From a checkpoint of a small transformer trained on Wikipedia.
Size: 13 layers, width 128, 6 heads of 32 (3 for keys and values), MLP 320 SwiGLU, vocabulary 6177, 4.16M parameters.
Architecture: RMSNorm before each block, rotary positions, no biases in attention or MLP.
Training: a variant of Adam for these matrices, 220M tokens, 13404 steps.
Each number is 128 + 24 x the weight over the matrix's rms, rounded and kept within 0 to 255. Layers, rows and columns count from 0. Numbers have three digits each.

# k: layer 2 attention key, 96x128, rms 0.237, rows 67-83, columns 0-127
# q: layer 2 attention query, 192x128, rms 0.232, rows 132-147,164-179, columns 0-127
k67:127133126148138112124115125129125135137126114120141124103133109135114105131139137132131136135156151118114142119128130141116116102146113121146107120130153129101140113116105119126130139087134125132128144125125122104104093111116127116120128135118110126120125141137106124127118159092111114122140122153133105116125135134119140135124139106118128135137132122153100120124139146135128110115118
q132:138143127126122128142125148134142127116131122138132133141123152146130125132129133126126132127130156135149131126124145133151113123119139113135119122131133122116130129123106139106128133120136114134135124137134129113131139138127121124146127128119137132136116121132137144129120118131140131147111128146122134125128133140127122127122125130098135142140134131121123134121125106107128124136125
q164:123160115154111126108152122162145153109144134147123112124118177151124129142114135137097180114123113158119156113142137127178101196086137137140130144138094144137150120145108136128170148128135126143169153139147145187146152130146140116127131108132130129135099131140146133116146091125140170156092110187156123140098148148125075147123128145101140143137126132086079133111163119112113121151096
k68:140125114141135125128139109117130122118137125125123118128124122129148152116148142148133118155111123131127140112116105097104114105141132139133114126159142093132108105115131109155123151157149164129107125116114118137160142167125135119107104132133132132136125130125151121102096117128150112125122127122147116144157142135113117135115114133144150100107112148149148121147152135104109162122145
q133:124119148122114135102118137101139094120105154118154106113122149122121106163143135162125123105136136139120121139112132151119135112129116122124137149147125130108126114120134120142130111149120091127136142143135116155111136117146103140129125125111116107120149139123121127124121126138113111081147106114105168132121110115144139166139123125135136112116126147150137130132138152128114126140133
q165:168116118124096155097106138095136114145088147137163117085117136160146101130131138127146132146165187098119093136151099163117137106166122101102136133139151119083139109113136123129092091113112099097122131140134128127106086121149094151118125093125129139132149119142135124133115173136108112107129105107117144098133122108144150135173113140131119142124127137141127133153105124151129129158119
k69:130118134121120154146127158142126140131124162159129124137123149147124120163130114101118115106112139158141112135153156139140152140102181133130127149126121134146131135118153126109130130122112127155115134136150130130119121124139154141148152103130129115123135110129132104149150111131132126117125144136126122127123095122109108144129103139113094170095152125082153132123140098129171132147140
q134:136133124123138140112113147118119101107109133127147122135120158133125118150149146136140136116144136142139141122109115152133137105132108107128125131137130107130124120113115109128117121153118091128132127135128123126086119126140114121130123126127130109122130124129131139125131120135125110093145132133118160125119100124139147148140132132126137118112147127134121141148136111121126131148108
q166:167141129116080152121107150118137111118097138146138132124113122173131121126126106117144153146165156139119102112141152158138146118143137105133107124139116124103167096094133138127108098144104104099126116155127113096106093127141114116127131102160131151134108098140117132130115159143105111120145122117152156117120123112141122114147109153104141162126142132137134109174114124141128127149106
k70:111129121143132160165120154135161138145112148155147108136120124134138098154127150123133097107102133139122147149144178131125144139100170126127143139128151112158126133155111098128142138133108133152106129131134142152132142143119143122172169094166107130154163106132144104140125112108138124097154141115135131128153111151102118152107130121123114158081153117092159154132159114115174127143152
q135:112115139146122133112109123113155098158112149115159116126128122119132130144132119139134112119139142136123124162120119142124128112133108114130137142125122127130139131125130121135128097111118106134122140121125123136119128112127106144109138133126109111104157129114121127124125125132122111073128110111121150125121125127136132147123134118114120124104127130132146150129120150163130130117129
q167:158120147148105143115093112117172095126101139124156137116102108125147086133134114112150095168128170091108069142122114134114163081160117097115114121101146139069137125117176113116083093127106097109078114130133153080119096104122116128109125111133093134133149140127111094129150135126114110081160121109101112114131130094160202111172109078143077122150141125149188153161072121150158103132147
k71:139137132107119138139105157148122134134133136136152129131125135134087115137112121122127125095130144115131105140157149169145153137124146125135154125126122142145154150149144128117132108110114125121111128133138136129096136103125110142140161105137107106125144107118128109154141161147126129105150145136125127104112103116125111140125139130114103162116157116108120128134138118131161117148140
q136:135156131127143119142136131155095131107153128145125125130124137133113142139123122138128127134123107129118121098124138124131133107111134129124127136131152113146132108124127121119124131146123139119132124133119136136130128138133127125128127118144166144135110120136145139129110140113123121148119148144125115130118124141112133125110112141149141134132119124140115127145128119090130148126139
q168:124132099130160127108150114164106117140139129116124130136123143160092158160138130148131132123119089115087156160093148142139117131115156156123130148101143112143101152120096134139160168120157148129127123129098143151148126123137159143143128113137181161132125113145132089135161153132137169172147161122106126130183111147128124131112135125116126103116132154138099114142133137137118120097133
k72:120148130144123136105151155108105124139128123109103134100131100121143143134125141139129116142123118118116129105115119102108135151137085130098121132122130118116119115117141122141163123137117109155162115152162089128122121149102136125141092126099095141104143158151142153118135085130138138140113123122122148144102161152123131099142133134132150095134107144134136125114117146119091133156109
q137:136147133118127134089110140098121093115104118104135119128121147134122098152141141145147131118140143123120126122107135154119113119119104082123121124140151114125140114098133120136126112153107078127094140127121118130071127132144117121128142117111150084120148130134112126128120128129119108074125127124097168135101120137142123166134136142122120110112142132149139141161128129136134123131118
q169:166140116101121158107084111111140104111102121137148132131104137129115100124118090119171111137138133091091105100124121144090156107175134092123095133118180107092158131129183114121077111155090101110081104153129146070083093120140081124097161111111134138125140103135145103149118117138094091125154134140093132124143145120138163117163109122124106130122149118123157123170126109152136115137091
k73:138131124130128151145129165127145133133122132155132106116113125125103141128107122132137101127116144122120120167150162140138155155118128122114161135105139144140131115126156113105157094128110117166134121121151144121116131128099135148174160091138096127123144111162155103143152114159136129090134138126155164114142104135113115126113118106090121165101147152089149166099103123130145119122150
q138:139117128135128118150147113147131155137139126145122128130141095122132159109114119129121137130109128125121132138152107101122132135128144147125148112119118149123132142133133148139146140093144180118149133123118128126169130121123127127114119130125138140128117125124138131121145132118132141156117117139138094136125146116112130097120144114134143141151117130134133127099124138137116135122138
q170:116120076152138124155161151139104148142154148124124142133150086123121144117142163112115133128112114163156116159120104117133085126089157158124149099145112155138112132112110139119157158120141187141171136118118109171200150135114160139134113134158152129165158139110128150113138165142179152148109146135130107107091111150135120129095157098148153095119112158128119112082123130151127162133184
k74:091125175094144100102160098135131117111162086085117143135161125114136111131146120130117143133127111105143140092123131116107121127127122140147142117137095133122122111110113137141120156078124133079136115137098109118133113106145126104101086188112126119089117151108094156117089136111093142126090112112122092154114142084124161141134153152167134106168127112165119120137128138135113133115104
q139:148114145123118118154129109128125145128144126139124158136133136124152145119120129128116135115116130143132121106135125114129134147129139149130115141127132143118137126132120143127130155128140150135133114128120137128132124131127124112120111133137141144143104122124137127136126128133137153160138146148151113139118142140112116104121111133143142138155129121120116126134140132117112103144118
q171:120130122102107117135185147184109153126119126120130144192146135119122155152128155153092147103140141171139170101118111108125111169118158145125114122138084151147139141112092155137129143098156146113149124104129110180147170144150144143122080133113138129135120152149125152116123142144153160156124140169115125127107153125094082132097148160121144120143101146137063167105155125091096109152148
k75:135157111127121114117145109144115136120135113144106135140127116124123133116132111106125132136121129143134130118115127108123113119113116139148120127151138100121153102110114116150139130118138138102111137125106107115137124133156139112101110153129127150122165142097118137113127115118164150133108113138121123146143158135124151127138123156140151093124125153135138119111147128132139147114109
q140:116127136134145129094114146121130139121116118144134118121123148124157117155121138116141115117126147125120128112104146152135130110144114111121125145145144118128141128124142113114145130136118078137115131127135126120099125128122103117131126123114114120117134113139133120134140110130113131108166153127136168128122133154142147132120115140126111114140143108119143138161117129118147130134101
q172:153128141111109136108132180136147169118096129147154127114124173084152127159103100111139134161151150130095132104142134120093154117124118111137090111160097165084168103121136138105116095110128127129131115152146161116107121151160109122122114136113076126134134129155122131147148117143113151127140148131149156157140167146126147104112109138102127156138122108107131138168098141128163107159103
k76:115148144107129157115114143175173097114123146163145107151099138140146107144108139125147113094088112120114101144169151153153155125104104107126118144137147112175142141125129118111111134180087150103098156149134145113106135137099128112166157096150114091163157085104149090150129121163175054088135121131123118093118107148148133143132120146129134176069148168097160143152165131144154114122149
q141:117111140129131141104111137122147111124105139111136121110129150129132114157134129130157118145135127131130122135119159139153115115137119126125138132109145127126135121132136111128114125139114109124109133131125145117123118121128126149146139120119125146123143134139123130137127107122123104100150120120108154113132099126139125125122109133112120123133144128152149156167113133123148126117119
q173:138108139122129158092082122112148090165074156125149137092100157144138093142133122140154120185126167101086073118120143160119136079184109111109120142108149155097142101128182101129101133148109093109101112138123166109134105147108106134122150114109128128119135097135135078162135113112082109101179143116106132097163123147144147111140090067151114169174151128142161142186092125135171113131117
k77:136117111148123143143127162116147138109117162133138109129099101131112115146119125135157121118127127088120110133151133153147133151138136124121120149126127133119130148150136144097139141135111126144137130147122133134127118123100115116146164109134137113126119116137169117142136121139125140136150144103143152117108115124134127127149106126110125149107152118114144124131125130123133140131133
q142:120137133098124119105110139139148106102105119128123105104118142120147109151104139149143121135127149107121126113150136145157087126138114123111128145136130121120114122157128122120125130162116112140114086132129170136101136112109114118134145122109133148114103119118140112150161124130096121128153137161127162117120140175140134119129121156123123141148143126157127109156130121102113138129142
q174:150104149082162074129140121127116123145108085128137133125145141100149137058119085153138132123136110117127134131154099133089069137123106150125159140169097130128138081126111124128117168130114110139099087125114156154092144113089130146125138123061127097130127118132136104147139101113093103136131106130139143156105132110102173125104118124166118170155134128164113103132141147114136126125150
k78:118122145170104148151121159149131092131125170135128103135122167135128116124118118167113122121091128149105110143122126124183162154138129076120100165109159125116169147161151165136132070211122106147134105115125153074126124160094113156162169111155185119119120101112172137115128111115129139151138111132131157125150141168167135141111118141073094154124163117113136116120117171148123094149144
q143:119121153106148129113110136126128098084111131122103117137122138154138122165127128124161147180150132136138142103120160147151120132125114102130110123132138145143116104128125109121129111143092123142109144142152146105128124146121130080160136112109122137145118118129105129146141089121103119108171128140135140107147128164128109129114076135117129142132162141145128139157117132096139110118105
q175:125132176103146130128077115137152096062068096118129116129125161109189128192089124149158134166091126143115145136151182147161080138151098085161126135113100148122112125145166138116143157140113096127146116113138163080128130134115127113099149148102088114106076102114132102144141086130086142135164124138134172125165130158155127110135100117150096146156122164125116128114138118092151092102103
k79:146125123185126134163131136115120133100098162140120105134126109143132132122144122110152124141103126087128124132138099115146109142177115132138112140145141123120135151163115142090148111144108128132144129126079124124136113147110134092126145106150160133158117126141164124138104119132137145148172177123113137108125133129117125139140074137153135136133163116116134078130145135115111133131142
q144:127132151106158099137132129163088125103132115117089129122138205133140096114138107105141164132103160160142148086089147145140100142134095095154098132154139102157161119125117141133134165098105118130094142139145128131121135154127119097137128114117137154140127137135106108137130107133109132151164138154142151132152144126123120138128097156122122133129136162122144108159150099106125137133102
q176:158106157122150114162108127150124122100112122123113122119144141118195124102097096125141139119099115181136156117162148151134081151108135102126105125108146160144138076142154128154136172131135128135141121148155153142100134123118131118095127137072147107117064119119119098141146093114129131140125117133183141144130132144133094132121132143106141156137114155146125099139159134108108121129117
k80:133114125142113137164105152147094136105114156151121127111105086113157111111145109139164124166103119108114131122153113124147115105165147153134122147137119114114125144133113136083163100137111144122130120136096151129119078158093127102123120076184156130123129130130152119140127088128145135159196177147116135109132113155120111112123052119147123151122162132121148085166142129099118143135147
q145:137127140131099137095150132138076154161105128118111127126132202149110141152148140097108145114104146170116150091073155107109157094147099118153134127138170093122129146075113112148147145113112074092104159106107102110099166134198108196103115127143097115086165150127106121102118146134102102139128132129079142128178074045126114169125132149095115127118113139116146159151132105159158123121109
q177:139125128089136158087099129147116145169098155150083110057090166134099067141131126117126128125106160128061129081100168127103156124173106138117080126130199135108149160079159130149142133130114065076062110149142128060141143147165047135054170129132143141080133133104151105143133126129109100150140116141113130104149092077137135107116138122141090177102138117090187119171123110141152119129118
k81:125128088113112170128102158157167131108101096143106153122093119133147100094094099106174163139086139143121091183146116142120108137137151112145155125148114147112123105115119113090114135121113127136109128150124147110095111097127130086180117092094129147112152105142129152154130158176131124141141130153141115121084115139133100117189147085100146121102152126140108117130141114123141126136170
q146:154132094145137124143152091125119125156142140114130161130157125115112138117119106145097150090144103159138129139101084082118095128141134154154162138159124102148123135116122123141120136108155124110149167106115098172140163139164148151142114131128118115087151156107108154085090163138128127140110100123119138149121100094086153144130162117131125099158101106148125129075150140173110135157140
q178:168107117129106121113155124101113157144132126092145130128145127122156122171102124146113148113146117150125141133108136116119090119134136118132115166158138117149156108125113138131139093093139105148161133099140098167133158124161118120110110126114131101104136151141159130104101143154108121134139108120147155147160114109123145164120164100114116144121096146108139121142133118190106155123109
k82:106133085151133087152191062090113211187195160081114253173195148110121184164198115145039148102168102177157181149079132054114096149092224190131154131166113055115126139078046163200143122045204172148175147066080090163152172148208208118138041185110168144083123211145100214046087165146157151164094057128140067193131140078117120184097191117114153063176056157159082104061172140170044167128076
q147:113124116146133095178162082114126165155165103114125147164173087100152150097124122116092160119124105130140155125161078092139093145132139137143158121127112105149137146112100170153150157122163167127188125094113104140164145141125168127112089149140139119121106150128088186077089166104141156139113102135152114155073141139102128142131167129124154089165089139131134102065159093139092163120138
q179:099138154152146043173215057115094176154209078065098164205231113075113209137183139139068197093120071238193198126116105072128077162107118167199155117199114072209152163089036177182190143115168207134175168075062069159176176149158219148134047159141128139157137203134080233024039194102136104137093115132125094195099157095100094165075161138109200081166069138127093104013177116153078174097111
k83:138124128117139110124130112135153126163130105131148153158141142126119137126131125144116120099116166127128117114131133137113133140122138111128132111138131136124137131132139125153090107123145113142133124121130121103116143115141121161136133147108120095129146137112090143129115147119114144096107119145123124136132109129129142133129167113119110117144106121126121133112082130165139098133135